From a checkpoint of a small transformer trained on Wikipedia.
Size: 8 layers, width 256, MLP 704 SwiGLU, 6.69M parameters.
Architecture: RMSNorm before each block, no biases in attention or MLP, tied embeddings, capped logits.
Training: a variant of Adam for these matrices, 5713 steps.
Each number is 128 + 24 x the weight over its row's rms, rounded and kept within 0 to 255. Layers, rows and columns count from 0. Numbers have three digits each. The size before them is the row's rms in percent of the matrix's.

# o: layer 4 attention output (transposed), 256x256, rms 0.0641, rows 88-127, columns 128-191
# v: layer 4 attention value, 256x256, rms 0.0612, rows 89-127, columns 128-191
# q: layer 4 attention query, 256x256, rms 0.0507, rows 128-188, columns 128-191
# k: layer 4 attention key, 256x256, rms 0.0501, rows 128-187, columns 128-191
o88 116:157160063120112114142153156106126105060118135106076133119110128155104098098160142154133183068133141124130144126091102111113167107125161114137135104107124105109071119160139107128109131111103125
v89 133:155138129110139180125109091130159132131114124130075084129072177131115125125090145148119198096151148173151160112107123127125131102141129093138114112135108128169105135152102132134139103155145146
o89 127:115135124133150161118123113134174069134128140125074094107079183080121156127085157156118188096127134159159137104118130141115091104092142096130058168132119131166096129152072120105153124145127153
v90 114:117137150124100161128112097143158143115168114169119097130080113074120138125093133145111074141167106131132125147088055097107125119145128119144123096123124141146119141138140113189149109113166101
o90 110:131136153109119147144128133123168111117166110120104069114090115107145137139094155118119070148114118123138144116116084090142099127152124147173111117163131107163112162134128110180139129140097172
v91 119:134125135106126115114151120113136123102136146103145145125117125127123124159106141136109140121131161117174136118125103142128100154130124098139103116137098137139109128083098139153122122182141141
o91 123:146122093127104101115161132125139122124137125095144125130126118148148121158120128120157135125118155142189121133123132143135136159120129116180137090136112104151090126088112142139137139155145110
v92 127:086141140108113150143127170150132146129134126156089108152121110107114133101107166136109149131128114146124163089094118144149134115179075164115137137110118151135143157140094142134133088116103092
o92 130:076133168144141122175124158138109122142158146143114136136160124098102162128125164129147149148109117119149169120108113166126111107151089132107094125104090158134112147119080151128151077139142114
v93 132:110082159127106126129108150127142090176145148161106094156132145123144134095189145135170139129146117112107134122123144143140129153082114123155134132134123121142145115051131084123118156132135069
o93 139:103105157133110106152127156125129061136165134154106070159140150116122129147200158150181135111156097127122121127117157169152112152115128145162099108149135078138134141087129119142118161127094109
v94 119:110087101132131116149108094126144151140125114166102118157091108133171120123165125150129068087138097093089128151122090111110120153090103087173133158166106144122148138105121148185137118144137129
o94 124:128129124129112128131099113090147117165140118152102102134112108132144102142155148153142086087135122119118141146135090111180101124094113111160146159209105128149158139092096165165117115154133145
v95 126:119165121153183104110164118134165136096159137051106130132129134105100126150125117145134153167093121154081163130110153134146126149117108135125124120141102137135181162160113095100164143090158153
o95 123:113131127150122095151123109124164152095186147065097163110144148110143130160126146154113163167073108145104160117122152127120116165079068138130090140150103152128191128113128089118153147107144165
v96 124:129134127152119140131158097114109161116099121126100115109123131147126141110102133153208147126122133108122137116135145118134157135091134128076123110143076114121125127099130137132116146137164140
o96 118:103122088151111140103119099110123122085124103134086105112110132107116151098109087160180131131139115097162141095131116120090173156076139114130130125131117131092138140082112116102093131133136145
v97 110:147148121154133120165145112126141131157123156140107148120197119155129129122088171109135095144145108124163117080100118109142140138100153113114141112112114132136110124144096143106173126124104112
o97 109:119112120117117160094178122117114141135139144116108114146158114127112092135083161120143088155141094151148120086126095076151145120088120119091104139115099120145117128155083134126181125116089094
v98 122:133110160140142122113133103135161109147165150181156143132105167135151134144115111084160113093117128139126171122150144140112144080140108143148124147144126121158103144104155224143110136137134103
o98 127:121127143158155147162093144108168134117139130165144146095114177148123138147118093080135110090149133145137166136140157105169129101137113165121125132133096166111132127121163207147088127145109133
v99 116:120166156145177109126115158147140092161090136124134122148135150125132118107165072105118096168121137110121125150148127095140151129106159115102137155091119137136169120131179096090109163136143133
o99 116:108130125151150106122111161138136106150074120144144123147119134107090131108168082145101075167118130104142112133136141077096142116136155127100128137097100164117168141143200084104083155129115147
v100 121:129105116145125116139132106151096118131124149101148123139116140168160128119146131140099145149130081095141095167141158192134106104151124168148147139137114141144074146179131139164138144146137127
o100 119:122164132144120133136153127140105155101108157096147150141124143110162096166131127128144135136119111098123127141115155162144105089130152145095132142119102148116102181188111105112108133118116144
v101 123:131102169144108156152125063122124112143109150112179187109137136145135137149133102138099119148127149165094090145129144127121112114130152088120146140127155096154102111085134151120085104186183114
o101 119:147105135140147159112134072113120132096113113096182139114144155156120161151140125133122139175117144158095094135137124132119084114139147119143162150146141096138104087102142130144098122187163082
v102 123:117102142098112123144163149126134124156153136108142075147163160148125111120093095123161118141127115147198126101139153169150141116164137134122138143093167144139122137120137156126083162139131118
o102 123:088110136145162111167152134136122135137130138082177083112168163133118070138081119127148111125097138131177137175152135152172140144197144131097092125087170168085106130144117151133104139147137134
v103 122:168150112112112104100175148127118152080090084120087137138115116097127128126151136145131178103105151165084174097118171122132118101122147145085095102151069121115104091108104100125123157157165118
o103 122:208120120083092108126152122128164145106118081140099151155120137099134139096149137136130155125139174137109175123147154131082133099101169149127137105129083124099122094122109089133152142138161124
v104 118:152120132093081160145089123120116140081121136158112133135100163119138145167163100128163157171111182112133096090153116150135116145139130130058142127113125170076112126103191106141142121100083123
o104 125:172124123117130165110129130112128145115104144149122089133115179156108136110132122143151153178140194124128103128145093160123150133142138104087142133123133138134103135137169120125137142136124115
v105 126:088159084120089130133093140126176117120190136154151116138105079142118148117158107112117124157127123178151135108153104151126106098181127135163149097107160145098118114086084110145086099118129140
o105 127:096114104113137167177127129134150128124169170141175097153103070141127122154145142118122126161142108171148110138148123148120090145194148140130150071122165137113110139101114118147095118114122125
v106 115:105133090093148148148163115078138153177117160104134136147158148122144146137091154123140165125148159173113121164152149116122119157121157122163134118152088131156131103148124132137109107128095113
o106 119:147143072104127106174130130100152144188128124125115134127138130114130145168127136125164128111113136178103125122161162120094103152100120124148129130114125107131130096160141121124179080132093131
v107 114:138106167091151148121127125120129144135145092109110084164095122120115113126141110144124118181119178122097138097147149091138148138130193108108137100157105146153147123097135117127116089139146088
o107 114:141140142136138125133143094132117097120139107132105076126118127114141100088147121143109089169143168114085096114115141145101106108140153124159137086139134144144147125122137105117111095151140151
v108 130:105148104108151123154128117109123134110159129135145109161122115116122109117096073128170118114147089170140111129108091134153132159151150097160116172112099124136137118184117158129079131100137130
o108 129:133127104092145097108135097096119096095179135155161085161138112120116157126079081142148113094140118155133137113126113127114130156157161093157126154095095133136141157170104106116092144100132131
v109 123:142079130128124064133143088143118163146130126122136119108101137106160134129122113160115143086160137138129149120158169129147126115108139115111140130151147087088164097120139157156120137169100114
o109 132:168131116159109090148158088135103167116116118137129096119088137101165149122143117136125139082130143133121153137168136130147097142102152128135159136136154077106124115144133188147132114168133083
v110 129:110099132128128109133151151127150138100173086178163079116131116120129114139104129109149105135145137181173115114112140128096116134113149084111130116079116111121155118066130135126158129117163115
o110 128:129128156123136102130132141140142173134148079150167113122124124160153120114122141114115100126105172156165111092101143128149123133116165075153144130104159155124120102067119171126142146127158094
v111 129:113099142139160169121151135110112160103101097092156154118144128100130138116126122149089111139115134122120135111157126117151117167142161091123133107104127142129159122145153135048135134167132113
o111 131:143149106136139123118162151103118123128060102109176119104149107135113121146120130138102089145134125126119131138158144144125088124107154123145094085126102134153123133130126140060126129159139120
v112 120:127124141105156091094132129128117128116099115129118141151134109125117136088090116135151156092124104110112151101152145116119117134125157153136104117150119132113115127162141136156078151106110100
o112 126:150151167127126097144137123117121150105099141102149142132119112144153115116090140099112149084135119112111155110137111117097103130105098151132096101136128132099116159135128099134086140115131108
v113 116:103148123164121136108125122128090140185112113085140095145151079116179136138149080147143111105081110122134124135111116159111141122108161122137113140111175141111181117117140093151137142140136125
o113 113:103114098152122120106090134107104153152111112095120084154150068143154139151146094121121149132115117138107115122111123162132118140130168126174131167125133112134166107085163084132143138112141146
v114 132:142098141146084107123116084117177134064193104159125085162119090164081106137123118142128096086084117127134097121121135134119087113131121149133115112152129127153136148126168091119172144142125120
o114 131:121127126139094114103082095124164129073177114156124104106140082156075124108111137103132115089078122120121142122132131140139107126114164122087116126157098127125133152105135087104170141107134135
v115 127:108133170105145123119143153141150128110163148150092143136108084115136118121103151129079109121104080119132157168103113120125135145118153144142111101117127098141134120078140107132132142120160106
o115 136:089139161121112148129142137156168120117170114139123169127103095112141106114145126146089103122114104136121155131109063123098100167125122119132156098132140099156140086119161106168131148136158132
v116 122:116144125116117091118113165148140128146136115127127121125101147149142113135110112116078160141098136098161139142129180135121097137137087130169093147137157092090181119184119106124131103197110150
o116 128:140134093127141094100128155129115159155128116105142148138086120129122084145076125145079162131145149085125171121132148131133100152142102091126122108114168076124173117176127106130132142170132096
v117 136:093140134127180112099162142123146125148144127161142107157121129148124137105113092128157126092121158156100152113135141141129121101153164154157113121127150136113140083103128136135162143146139145
o117 140:106134141120147103160171160124153136149163120132158105120114119144134136088111125109165128117137126157117118147147153140170115106152149167159127093093109123127134082087126118132174114130162137
v118 128:137099128122105110142157137130102158154128145101094157173139107094127126133106147140132096164148105139117126123140180070132121122133128172125135116138088105159106097147130061145135117126140100
o118 128:162137109136088098142146132145115144179152158095075185150137110093119075145144150122171094190129128135097118106131124104156143105114116138129092141124100111115119097137138052134137113135120116
v119 119:129093122149156161145141127124107126114159131076100151164128179104136121124142098095100112074142122142179123123135118118140129158151149123114129113098142116162084137155149101103148159097126090
o119 124:157145139166136161141142123149116121121149123106122142153133190137136098119155122092098135062142140141147143143127122125130142157113133117124061117071116149157114106134113096110178128110149131
v120 125:094132127097163161098077159143120076172086115107164091091177146130095124106103121165139181092153179107148127131136078105107122159141157116129113152128117149162165105146158078106130126100125133
o120 128:110152152127143134147141146157144077183057089116151097119152143125099145115120125154131120072112155083146128125123084117072131139178149137164119170126139154156148128151154111116128140103131139
v121 115:106151131115113077165102135142132130170137159163152149123160165154119112177090144147108118170141145103137145166136133155087144152134143147174142147134120162116136128121140132104123105178108114
o121 121:081081121154130091135101146108138147169135165161177146146115148139108133179093139128101135154132111129139130123122125156144138162159087126143186146117095133150123130136150123104132116128110111
v122 120:167097121108113128142115107156131134076134128113143125085147123154130136141152155107089124138110111124183135130109121104138156118081110183141139108108106100076129134158147177162137118106120151
o122 116:160130123126156136155143088138139106059112143128142142075169109140152098140129135112125131123118117121174090124117125104168169134102173160126130085146115115114127103149158177182123146153152115
v123 123:172174119143191141128146174132157131109148116109091085185135103132089131122168113090108157139136152099130137186126123111111135133088154107109145119124126135106130102151148094138191162094188122
o123 127:142126102143141145164131160115172104111171108100099103170133103153106114104154103114087154133120113087145132158136127100102157157111164111127111115113108157113136082114165086136188143107135154
v124 123:171097162111119166111109109131109151163116126129097149142123152100109149131126094142136137148137152111112109135120131109141150165116180149121141134118109105165151101158119103143112145227112151
o124 126:181120115114146132106141131136103138170125129136106140136102125122099124154150082152156116126152112111096126143147123102139136122143169156088152098159105089146117117119141097154111118176090106
v125 123:151162109091127122133121158141171139088145151135140110124113169127128157111115166138111140150124147097106165097124167118130113159112063080130120119143100101134137136152110134146127126145150133
o125 124:153133093084107083122076170125184124118151124154096152111087121135124142141148144173132121142132127084156178096129157129147160122141058090122093119118109122111141121136114148136137127125137127
v126 115:116182109125112088135171176161129130150124139112102137087167130140134119125108138143130140159105122105112145149134107093112131122157113083133135149100111169164124124125147099159131131086139127
o126 116:120112157130111137113168103146111157168184143130073135134163166157157154126116134124099153175095108114089140126135127124100116143150127082131125202095138176162145127111138125149127152097141098
v127 112:156159133129149087091122079102119118140157127127140089136114160139116103136088159120144126150124107122132146145156156203128128144111133097101147138111115124134153119185112093109133146183167161
o127 110:153142149157142118116133105096142141124162142125125128146078159116132111169079163138141108120085107119151156099163156160130141133124099116137134158099124131150134117159139079089116134148133156
q128 107:180130173150128132118131116122128105159154134131126095089153135165148134110130116145143101105106149137124148116164116104139101138119133119163109105110135122152127159116137142107157139143103086
k128 094:156124123142180114101132147147141166086145117140112115150090128147100120119109080109143131187127115118126124098121119129138156108149160192153139157147118120094152133143108156141143080119095123
q129 100:082147108120149164139149137087116086116121140150122087152148140125114141114134146130124102113144139134148142110129175116123160134128124126093098121153128107124110133127106111168155144168117120
k129 091:093115166173106110147114109140128128150143100135135144119111123140131102124146093141151133122125120104156124087097128109124107123111146139140122154126106124161171141155152110132132076138124132
q130 098:127102159112099123146109129124123137139148116164090137086103107101133069126151093131166124112092130145127113127127124094117140114122101143123114085138120147145144121109114187119128108101098126
k130 090:157122120127107175136155189073140132093162145158127184138114125142149136079144101124157121100088118121144110104145132111127087131179127174106131128114169089149147169123101104123125152128166141
q131 092:117129104135106118102137170154106100117132120113162115160156123098118191155135098130098155134128142149122150122098121121151139129108145145146187164173155098141188141154131138122163141132137126
k131 100:139116118163147135169109096087069137131117106172088135107114107124134137111125142124158132097121094153124145064095131143143153127137142150104110128113167146163113131146093124124122146144176109
q132 096:119141115111150125123129095106126160093166129172037104096114098134142115110125093069116102159145124119146126111104145126096129116175151114162102121165143136125130136109117149119169141172105130
k132 084:147133130172163122152170192164195157098145111118124121113120149116135158114135126142135125135124147118135087157177132128140142133127118099155157166148140110142122106102149103141136112100153108
q133 102:099143127139107131140131163095103123131137122137128134150143113114149085120143139132110132120095105150100146085098136097145137111135143138109106140132119142115130128077110117158127088170125189
k133 094:166141106159138115082116091097118153125157130132103132092104082143101114097119120125136134134091078148129174085118129133117083137122165111095146152166159131108122156134153139097108120086175134
q134 088:095098097111109091175106122123069142136167138122150180140146106095140134116131088134118148145126119138061128150111129124110136154130124185159168099125131126116168142120115118117111133157107155
k134 100:148181096078127122113061107101105133111101104102125170112100081160093140137138141116138127098166088124154174072104104117143104136122124121140136161109152124115134121128140132136147161128153130
q135 094:148125098117097127145173104158130103105123143107168143151173127138132163116118095113124164141181153101051184167155098112128106128094120158126155129108142149144143139151117105098120172122164134
k135 108:159137140141124140105077108137121125128138132131128124121139128129105151102119116145124146156123103130118117117121082152094148140120148163169166178141103145096072126155150132089168080108103118
q136 104:109109176128117147106086106102130126120135105176106124086099153136147129129133108116178132097129113112169109097148080090123156111144112125135132120155136121130149155141152156125158126119125093
k136 101:103101097195126134137135167118104147131110125142149147097143174159146138136117149131142084107105132090152085148163119140144139105137154095125083115082126112162140132081081086189148147143128124
q137 109:121091128098136135126094082100091126139142134174104125154163114141123092098139081146107113121158160140146135095100131095111181107183155111149156168131164138101185139137113158121116142157113179
k137 088:138134119115131144112140112138126136125142110125102103113093100123131147128141152111134143106086106123157136132124136145162147127138107101107096116145179097108113148120117107102105170115148124
q138 102:160093133117134144146099114144180131165171175090148150105151138141118127117149116131117112145110119135122143118158138165131115135124134125154150127147161090079135084162145102138111110094158141
k138 096:101154146135133132126122155178139095092101112122163123121135139138189128168111163158066163105181169143108127138144131115130130145129118107162108131128122107115146109132135152112134128141121118
q139 096:132125126070094113105125108120082126137154097161143100131125108130127147091121118077120056159139081113108130143144126133137119125130149151136121095168171123120100142101120123115129124113139144
k139 093:167098109107138171131164115148142133131094156111159178113149136153098140152191092141114161118105139153147132084158125140136144131142169155111152130113132092121120166128103108089141126107154098
q140 098:151166126100131165128120125117177129139114158152143121140138140130130161076136119111148111151095123159103122074137129129155129123153128196124103146104140121085121141078089125137149148108164127
k140 105:101132150113088147085155157144128080113099115080145152082113150109133083152147114132112126133130108104143121116109099136078151119098116114141145149152112114129173137109111115162135125146115127
q141 093:106118109156106076103110140121092159145126102111095105145104149172147151123145112115171097121159087124133075084093132133062136127147128172167127119123110138183071111111130114140108150153139141
k141 097:131137126128115149159124136112160120125168125139152171115108091109167129164184140078160092111079115126116111106108124150146145132163125130127143102090142083137113135133132120109141110114126135
q142 107:151140144135153135167118124154101077134129182093130112117134133109123151117129129144145176098121123089153133146125151096104099145123082137126103110113108138091125120133099121131134148116158109
k142 104:091108171127110118141164173174150139114081111144167168129143142129131172096091153123144122130147195121142095138143113118143107143152104104132099114121129117123131103098112101102124142157089121
q143 095:110133117097120156158124128068107135175127119165067125100131155157111132143133105071176121108160102130131128108080177145117156106126166113154152116147128113144114103124125114133088091141144125
k143 092:138150146089148119129173099184109125136171139121146105119119136145136129137142108138127098118144090182141149140193122132132162143156112104101118085138145092111148111151178111127144133157152185
q144 117:142107133120106152105132135119096143117148121161103126114167113140126137124130084119103114107100118152139108084131134134106171079135115121152143128124161149105144156102100128132165136131133140
k144 086:086139150102129107124128090119133095147147103142110142126137114126163102153150105144161124163127121154123159127109139138130135107134091112127113108146143128133162101151111117117104126149118141
q145 106:158139103154114089112116154117124141149145118111119123171144089129140127097138075108119072145121143130081105110129156137123145071133148153169115134118195113137163130128108132142093147132111157
k145 100:137156150088125108145153117166109124138134151162133128118158092084150119174160118110129123134139134114133149122087136141090140152131161177143182141154060159146132123128143109139175101123122153
q146 122:113107133130137114178165113166146115146107171129131132105117145113115165147133159134136142141164113141100184108143102124127103181112171127084104062114111140135117116121128118109113106132155139
k146 099:124156123153069114165164163165127104097125127136120135133145150122120158157136112110126117133165157113112064152124115102130077086139100105148135158115101089155123114109117140156155117138101137
q147 099:128133171150134166112115101148161114142141106170157137089110116135154122146107148183176128094136114095151101137090136111134092157106100109142101133144074143152116128114149116083136121150126108
k147 090:130133157151137140103152150158096142095140147072185135142138157150141147137114079118099176155118124116115126120155105125107137107101134161113097123135139107106141154151138136111100150081148106
q148 104:132129168139096132086125137062073136119131137141114115154150130179165183123112101118153130105110099114134086106126144119088146107118096129160105130126105142186095145085130131134096161147093138
k148 100:102167138137097142140099146100112136116136145154121161104113102115182109123110099113132101109119104132135129125104178142187141127129156125074113106114114097143106136145113126092124140103139135
q149 086:106165135167126093070129138145094157102116133109129143153133132165116126133111173146115102136122144127141086154116138143105157114128149115109091137125086110157106132101118112146094153114096129
k149 100:160111157113166129108087110124138149106099131139106104182116087158158139092115164154136141116104133146141163128112174128168105162132092155128098123148172127133135121131148153075094137120172120
q150 109:115135128113167169153143110122141115134073129099149112126112135134137131154128171173136122067148134090124132129119128132138102151123104097130114109083109124105126144160111109140116127141120124
k150 096:139110153133163119080093137179152151110137139096160116140153148138111147108087141148096124152131142134124128153158142107104134146119125125133087188162132116121142140112132148092113149082108101
q151 101:155124134154134127118119135108067134137088140131113109081121121133094112113125078148147132090121140131163108149118115138108075094167080073172139150104170138075165123144094104124137137122168122
k151 095:141132132108157135184122092118150137108149130122136126155142134149136097153117139150134143160105099150119202122142103103159133121160130142157183107151151131102124120116191154119166128134145160
q152 125:133128150090107126119123100066102140143141168160130100176137127122123096114126077108104097150086131138129131088117121125132170076146122147165182190177177150102123165089102132158148083132135160
k152 086:138121147106143116098122100135111104166109142136113111118123130125129092134149133149087146157145131161129207161084124096100138150106108140122140121166141123148162111138140106160156124122116157
q153 123:151131135111124123118084111085089182147137120127113121170147087156111164091112075102112133154143117149111122111105162136125160120103127151156123154156165116130136169075107152154127135120078130
k153 084:146174117105121100171148122130135085151136117135096141086130075108116096144149109126144120135129138119122166106080128175111118140125127142125141166116102155134155114168154116150170109128149187
q154 116:136143118074116117152116159138097114093138143137087145142113131122116142153125093096125107161137122181068132108115129124166157091115147142161183115152132159113111117119121137125135071178106176
k154 101:124127109142124125155157080126101074162134141123092108107116088138147101177139095154161118120139149141155149141073149123110109116128108154106153112142136148153149123109156141152111085148136153
q155 108:154101124128176114140138130148189132146120083109136149096088143152124166149100155147102111100156132132101144147130140132154102166082168126088093135122119125125106109154138146133126136118128141
k155 101:104162141127121121127127125164136111105111085091112116157146152080124176143126132110116143158142153103138093139155130142120097106143130137142113116130099112120086140122081106128116112123119101
q156 109:164176094122149143158070104176161116159129126098114155107099172129117141129111151098105101142114103112158118134123132136120139138107152108123109085121100144122097135145149157135088123129102106
k156 100:156103118148083156144143119101145063114116151122111091123118128126150110133119150138175095116183111137173145126113095152120122098141097094111120145116122134142153123119099077162135094148117137
q157 112:091124151145113170089172154160149125113118101128125123148125146096155107107099130176143101124122101108117116079102114057126117143073093136102071111170111114165089127131129145113147151121102119
k157 091:099103119142103126161155134138153133152104128135140087120076059153116111139131144140125134129130127114138134132108159107114130154097096106169084134192136147100153110140131153149117132136130127
q158 114:164122116138130147105099105082143120119116151118148107179161103141135092128152118119119136163121189139131101155129134163119131085154124101191139198141118121122164155111109130142144105145118150
k158 114:139139134109174125125121142136149133118101128171172153123127094132136095141130147146120136141137143162099201086131103115120086168121126165142162108171110121115144117110134157152165099128170124
q159 100:165127135152133104149085141156124122159142150085146147128161091142108123117136114139118136099144132171111139101135096173103105154139141121116067098100127073104145086117117144129119167178128160
k159 101:104159132101142117159193111134106128137094136173141140144117144109155112145121141121146139093136128122122122132174137055176094120168096123118128081102091127121116143134169105127132112136171112
q160 124:134134138102107123115145122086089136124131131174113120124136094147104118134168076119121145125123125168134122117073144147148126084162089099164176138136150134108152168083085110139125118169146123
k160 111:134160127138164145140094090129114118126182151133137153118119098123152106143149118125138125136123161105097150122145138164124181106129135116140161114140111159139112145124148145114157084102124170
q161 101:135132159142112135067129122116147154158127107107180102146138141117136160145108133075145101138100131145135099127149126137128138134111132124135063106133110115152135176100163137161137115101119133
k161 088:180131156146139106139123117120128163096079161147113174157098138131130127122142094125143125124100152124126128099093130097134117139139159144141171112117108208089117119142162133145126121141134106
q162 105:146106157145129134119117093123136094145107138122190131102123100096139106115134100126126118129135142144126170127123077114124147168160106089101077133136139101085112112166092120096135127126100127
k162 097:115163146115128111115184138141132149144141169125162144160150152153100107088134127156072149114117138141162131132190113099118080118131106148132130158121133082142116161132127148134106144121151118
q163 121:142149144107080149105132112120111129173150150170124122149112112105132068125138109101135119140103133141138107110123143141135152080129109119158133159155135166104174163107113136133155146125132139
k163 098:158170100106149147134119107109102098168133150124122110110117110107144089166131116126162087140134124135152173100104160120107173131117141138115173148114087119145146155140181141122143142130136168
q164 107:114136143167144116152082106142160166115194100076150132089132083151105156125135125110117111140204123131093166113119156166137074171141146168100145094131131092109146145135143131149137129143144103
k164 097:121128114139117156119185125197127137123105117096139148109087166106143137126102123130143132092151111092131107173146131112054145149119139133106109143089122171132107128136135149109121137106100098
q165 109:136105095114146094123104117165167130139118104103137160071118146126112125150115154133092123129132134119129126166121142119110109148110149117112046137075125118099138135173153115152117151130136113
k165 106:138132086127129117093088144114148161132131146091138119198146188119156206150097120138122147140119126147124107122147109148166138129148106108132136135117145121142115175125081120104126133110103116
q166 105:118135111109143146147122125163149094103117190112159077098123111148095098136138164129124153159127108148107146167113113154109145130127182137090138118104115131118117096139151126146086115137126182
k166 100:110110112078134135119137147126095124098121102121133149141144145143126096147120117132095160159140134149157130109122094080136126082099100162129121118170132131152143117146108151131112112108113128
q167 119:136126134110086134148142107097105153149152161123135102132123118152112073149150110108134136151079137140116125170126120156154131090118150112159146158135130111123151156102096121176158084125157141
k167 105:097104108105168097132108103154100109150163145150146189109144115133134116117125124144109161129147140143108157102159122097121136132137169157125155096118099109135120125130132125169196061112097159
q168 089:110098063144128132109134094120137131131104141135101090119162133105066143136121144151132148167163142172109118110102154133151084114146130110119124122081134130094133130099129097161126145130182127
k168 101:139150092113127136181118125111115121124141133119150152095119144132132088176139123134112137136137178101079147139123093115158191096134130105128133131118113156106100099130124109129146139117110136
q169 119:153114123166152091163095141159168153126109085073149158108142151139124167143117138136113104132147115125094155172178106130141090161129111137093073080121148096146111118108135100131093150120123121
k169 110:118129138149081131128145136161116150124107142138134151144110200160114175116107161122142143090112130111137080153150118101127098119135124112119061125090132091135140133107131124124106146099136114
q170 112:131104104080116171102074168131104114115168169140125102093133096128078112135147131129136106172093107142130137146131116119081181083103120113155151163129113152085128123133126173097119099148138130
k170 107:140123114108171130125118115101111121144128084131138156109125090126119154129155122152107148133147142132110146097107124085171127149155155142124162110136155129135141143112144115157173123105081160
q171 116:120101098121131107129087139128186145120167105127133131100118161111116169133168153143105131142120085141117149157093144177150110164169184092157111137077145093106141179105106130154136090100145098
k171 107:151118089152068141120128123125127111092151111093140108135151156119132137143122150130113136095161128135124108101124135114118125137127153132119149116123086122115108130137142101151165096059148106
q172 110:154116119136119105125152138089104120119150149131115135116119109134108068081152103118147130141127132135093151115122139122118154101146125146118181127164177111087116155135101133090105146155124130
k172 105:100149122092133135113193104133087109157136123119132149097091129147143097123136104151139104090129146126124105129135125081105151126135106137120100095136118136128134115159147130110138130163133117
q173 126:138129115158156126144108147157179156138139110082138151077115149098136169143132174122089116096116114138113129123154132137162093191097167158103115088109114104143123138141123111143154139086091108
k173 103:095130114170099156129161158136166149083154095116170155134126162124121225151101134094113123122110093111107098106155101097135077117134109109111077123131129115118125153099091108102149115121135140
q174 102:128140121114124138154133066079154139131134123115169146195098131130171087118150117147124159143099114133090135107148137145131110163158129144139137147133162148089137170153097125151162070137133116
k174 101:126118133143151109096132122171087101105123164132105134083152095118144124143128117135127113145176116125144098145133175121114086148113144135112149108108134087103136133071122085189153102108126102
q175 120:160123117124141098146142133160155116116134072116145176131133169153147159117103152172126115101171156122124131133157133106160116169142127147084154089118140085139159103156160107102120157120143127
k175 125:124127132140121153125141108139131109109142133120114126163103140110161179110109130117172113109132101076115088166146133150126124091145130100165092148113154091128130108135072098115080166139106115
q176 114:154134103164134103158131112153191139165128115085157150141136131139131146137121147139114125136143141086128161116158118105128129166132141120041113104134144091125136140143154098111114144097157118
k176 101:130111104146097145127166164177119135091054161108137137154152148166118165121137079121126126117143104140155122139138104139096103119114090135121052140140127110126162140129104118097079139142129129
q177 099:093153153113121169095161154135082097124130170170094164111116080096115094132135126114132112092150116128171145109114102114116152100109138138137184106149142138132125118142153109116132139141123128
k177 109:125139101162127099153105123113154092141161112123127058141122084114136105113152131151139134186121091128109180099122136147128168113133093107155141173130148165130119155129117151122136106162134169
q178 110:110154141086096117114150154123111096150120132145130093155088145117124113178106121114139088099113157116133101140132169105137171126133134167192123171147118114127147124146135137151147080103133115
k178 109:149084155118153132133131132135158148119072157116139137099152141059154128096177108106119121157126144099114164102122117150091122166148089120148084170141126158122112156153103109131123125194131149
q179 116:116073129146110088116103119133140108140145132141152149133125094125117130096167126129138145102156149147103095139119139174084146089121127086178151136156120128103114119145088148117122107150116125
k179 120:175161109104129136138158102150153118117113140156116156122118143111165106139170146141149130150164153142126138092130075152123169133152156157142129125111107089140113103126122132121144066144164128
q180 139:124114104101121138145101129093078138133151147149089107106091082113093087129153115111134134149108141139126139112108141142094169098112117127175172173150133148113143167129103154130144130152109137
k180 105:118156092108145125115090096088120117146172091123124106109099095140091085126124088118129123125140134129134142110101140127120125143142135120125187119130160169120113132100153149149213088122141118
q181 111:119129138123145143147155134123183151145116081114130151091111177120145166093129135150114134110127132105154093158140158117181098157121126108118110103089152095136075148124131087118135126103107097
k181 105:121125134149092114133145150104121158113141118157125086159106158143135149147122129114104131108144155113151106160143117150113071142146094081115093116104162118124111129098135118122138101128168120
q182 107:131090113116117139143091115121125129124105171109143115104157072113122122126118129107132120170123118138050155129125095182088116133124144139126092152135112131090121137137111150151141081137156126
k182 102:150172108124107123111114116143101100140115136090133175120110170095149146196158129120140140105119119135133110113161110097149099144118172153139108058097073106129108131118119116154163140086116164
q183 105:136129148079128172121107102112095128159152127134096149158085105117146092117103108130122164133075127102141103105124133160110143112114111104160149184112115147132127132145126129133133106143113131
k183 111:101131095133109149127134154081099123164126161129109092127081083126130096126112127120098098109133082142166137141069144125100127123119131106109141134089121134125156137113134101156121118123137099
q184 116:130122129148125136111162108132126135128124085104159135124128145137164135100109107151138102105162130096165116156130096094170143123163096091092082120111144073166111109139127117094148157137177087
k184 112:105145174127125101137187164142167140146103150124111109156135142172126142088105152162100117095161130134176130143169155133134077112116148130113099129113107096113156129153155119091081166134148112
q185 114:121141097151124098095163166134131090081147141116102112127154097129134104121148097127103111089139139153189120118141090136095133113147171167131097105113135112160122082089131134126117113134155125
k185 087:121132160185098118162129115144210148145131125161135136144145088161149134143117167126129123138110146125139125077112143126121115107124114143113107106121117172146139156131141127131096106123145157
q186 112:158153096151162122115127132171167093153101131056124160122119139150152134118114135160135124135121115104133112149168086128140136145111139116113084104102104103116074115122144119113115136068120130
k186 101:114115123117116124176135154138119132126109134100125126149145156126137165111110169134105142126132110137163147107120110086134094138123101102056028142126122102116131182150122123110077135168161168
q187 114:094147126130106147112113132118105125156104146072137085120147115135143130135147096139170144128150114151125120153152135131078147100124140149094130111125131161112105089145105126153100120170153150
k187 110:127094148124190096160086125135150142132151098141118138158120119112184151145144144164134162148135162124071137131132127118169127128168124165158154115082136147152133116086142118159150115128064172
q188 114:130096144113117085165147089105149146090136124108127130124156168132143144097119120118135123111148118119133145097147158105160116121139110162123094121140151122164137132076114115048106145129120157